config = dict(
    d_model=640,
    d_mlp=1728,
    vocab_size=8192,
    norm_place='pre',
    extras=['capped logits'],
    optimizer='muon',
    lr=0.00156,
    schedule='wsd',
    decay_shape='linear',
    seq_len=1024,
)
Each number is 128 + 24 x the weight over its row's rms, rounded and kept within 0 to 255. Layers, rows and columns count from 0. Numbers have three digits each. The size before them is the row's rms in percent of the matrix's.

# layer 2 MLP up, 1728x640, rms 0.0588, rows 1340-1345, columns 0-159
103:147134129188156188079151130138113125129169107120135103091156126119159117111134132155151138128107148130140138126107128119152136056092070127125140145124131129096141115116097123097178178164042130147129104131130128135117116105170134128128133120136149117113115113149146146096108058094142142119149132122119150108122132127100156101132125118127142092164075058133188144149149105156139142154109133139135134124107150163108098148081115116129132133107114146119117090128173124092129134126074125
106:140098135138132118147152152081146140109152126098097169142158130128085115162138113152101124111123088101126137115115076147126154116138157108083083144187134114123133156147148118119145078153140144144152125173115120077111134105125079139141110112093105112120108141131127141121160167130126167102134120121139158116146112093124087169107147130156088123164118114134159163152087158106117167165088144083129141123158103155132137108143139112151105124149119127112154105112164182092108109092157121
098:084097067122131097129124112127084104152139138147112163101125129113142122088145149158092116097151080126102142121097139113158167109110168163146158138103150135102084135156158113163104119114099098098115063117111137143166178109165121166134145130119129129142138123144132103077113131177102093131103143167138113125173131107115121153142079143119117126119165149134117113083119118155102145127127165120129131124120141082086154128109131095123129147087101135133102109118134144106125128154134110
097:116102112138106132166148150122095139128163151143157128126125140122168097168157158097145185151121120100072133136123123166123107098117139119114096157124165135141122091114125167151124125100151154114164095141123110100139108127089133169134128153144108135118134121113140139176146090134123128129115155146128157100165158128105135078076103138137100110167102082113087114096126117152179133104102162096138107133122095138101095137134080161141124075147131150125148140176121095147148188149129087
092:154130149148082124121090154127140144161123134122140147140134132106139107171137085128118161069113146113192109162133136098117156122113103167128120121143119114102098161123137133119122135132129130087087104140109173122118133143115112142116129092081162096091096156170154118137128080086096123121150168101144127129187114095135140114087152081153139151165121132128114163161090129154146142130126133113098110131140143148105160143175172108116148135137165153111119101165163125152126124170146180
102:101128141131111139144137104115137141094153161129113161149106132178119189113097115138093148165122146083127169115116127136154086098146130145108110118134197096101140140115120117152098109110111147112188142131152185114106167126089148111142152115168150110126080149114168102131119157121108094085146146134095149116154133146168093113130149126148160111158123112102105097159160116125108146087125116175148130149162102134118118041144155093146106157131139101166081138145137122169142141135172159
# layer 2 MLP down (transposed), 1728x640, rms 0.0807, rows 1340-1345, columns 0-159
104:128102166065102169128104089072125147102129129127148154125119157124102128148159140113124161123098097076115087124112126133122163127116157108127141172129115117114097106128182100151141142113160139147126144116142106140163131146102136144150091130125147148137148089115117083162114168182117127086115082100162145149117161127149109201148127148093134115082144142129075135122164084128128165158135093082162167112131120151119117120121169121104129125125127136130104157135128120138135115125096112
095:098124135096145121147114138123112116119098126166129167122087106117115135150097138132151143145129145106156131111095125130140096139103123166138183094132143123150156144115124159158113172148157150132111149094137123137120170161146121154095114158122119132138129111105156135169096095139114061107121165126129137138178146110087163109147106080154130112123159101137107137089138118088138133109121199141122106157097175114145133136158150104112130122162090124121103184115128119178138105186123139
099:143133158142114130137102151144107143148098135079126145145107145119109098126134086078100128119138097144149144129121095131124128106175119100133176088144142183116137144129128126144139176118155133133134129105126122106106095180151095121161115107123156144088118128139157126092124126144145104154141097117112151123142170181116140089136127112137142146141113130132096172136171073141103137162138116109131102124108097128078097116097140151106141120096141115109126122144119117164160087178080125
102:132104157125127135149149188160168094142152129149131112124102128119115136131119132163135125117117127139114137098148097178106131079102159134056129134116161145140116095101133165133182153118125143135154120115132152152106122169111138103161111140121097157097140121132155125110095115114133100163157148128122127108091142120117124160145117113127096097109107110145147121107108182101108169154114125131156087161139123129117147141133146101132154132105154192166085165070153100131111110119151096
096:155129094117129138111112119145107140158151092112096148139113145120100155138117141128127154159120141149088109076101140140160080146149136113134110147126111106150107121177140170123156149165104101125145119138106128139092084145132118126108138160117137127119154119160145145168096149118172178159119132087110113095144123133141160094168139107095134133146152138155175072090134161150148158155140134147181157109123168152132116140126081138132131127148094123171160159186130113092113160120139103
102:147095126102092141149116151117124131161150080131143119101145171077115120169146147111104118116154132128118110183141118152122123188109170104146177174132105121117087122139141128095118133161152111124141100136123158110126118149153140153123086169142139100125087134165164115145127127128149150161109100092103092108148109118096135118089130119092153130134145124178097139110093122085136081100116118122139114137113119119172103086148107146100130132131124104113167160146084106168134154133140122
# layer 2 MLP gate, 1728x640, rms 0.0575, rows 1341-1345, columns 0-159
101:055133158134098093124112139165135148137139104098117140115147125137090132137130152110090146099112144105089089156078127101114123121146114090147133132117149155131138148143126189145135106121118117105142113120110125120097122141120140142119132130192137142157162148095148122142112145159125108101114099106133123079149161139125161095166115131142132139076124151123151078104093117148132108081163137138144157147116129114099105146167135137112077121128133136117132115107086099100111107129129130
101:140113135144096151171110161100126142174111158142108136136165119092136125111167140133137125153118082127127156131149096113115148113134142110112161117154163142110092147092138165100108121108142152097101096130156105131140137152128146136153085139150146133164074133136111135097101108181089114102138115124130148113167146082139099116117125120105103139092140140175157113133147118124137169130098117146069086122124164142091123103107127101138141147100156124154131101135121162140130139117085107
101:122137128110141124108153136109159111140122160119128117129107138097113132103057123125129097118113157147143136174129173101108156135151135100130152148126099112177145139147113105108120131149154077163114096165122178142157140108142101132097133102151163106103087110130149117157152157137109103080112128141125096143174111105165110100109115161115116088072165201128146127150139104129134097104076147092104155118107134155145108130126093094117134133151168126095154101114083123146145133168091111
097:162128138135134165187130175086112121158125126135137129145165116131177148135152124128190078108092124151122110125155133154109132126146141119146113132141131099139102117099166116163133133156150106129143107154124137126147143129110095138141121112070094114111102166119174129112096111114156132191115122095135146082110103129142131103101091131148157152149121136122126125158081094125137164080132124130162186160102120151065144131129147143096154116144141124099149182156081095131143147120120138
104:138116136150112134140112160117116180137135165120098106156116154136105093125075140148144145123107103147103167157109099170175126136154129130102105168106151082153152156137157128113139091115092154135117149096128114119124138169097089146103133154102143160146110132119127110101142128135107090127160116144127118144143107139166089119133139156148122108102138096113139139120142123154102151113163115100148083140147135168088111085128157120109149090155124127147081132133147133139114106117164039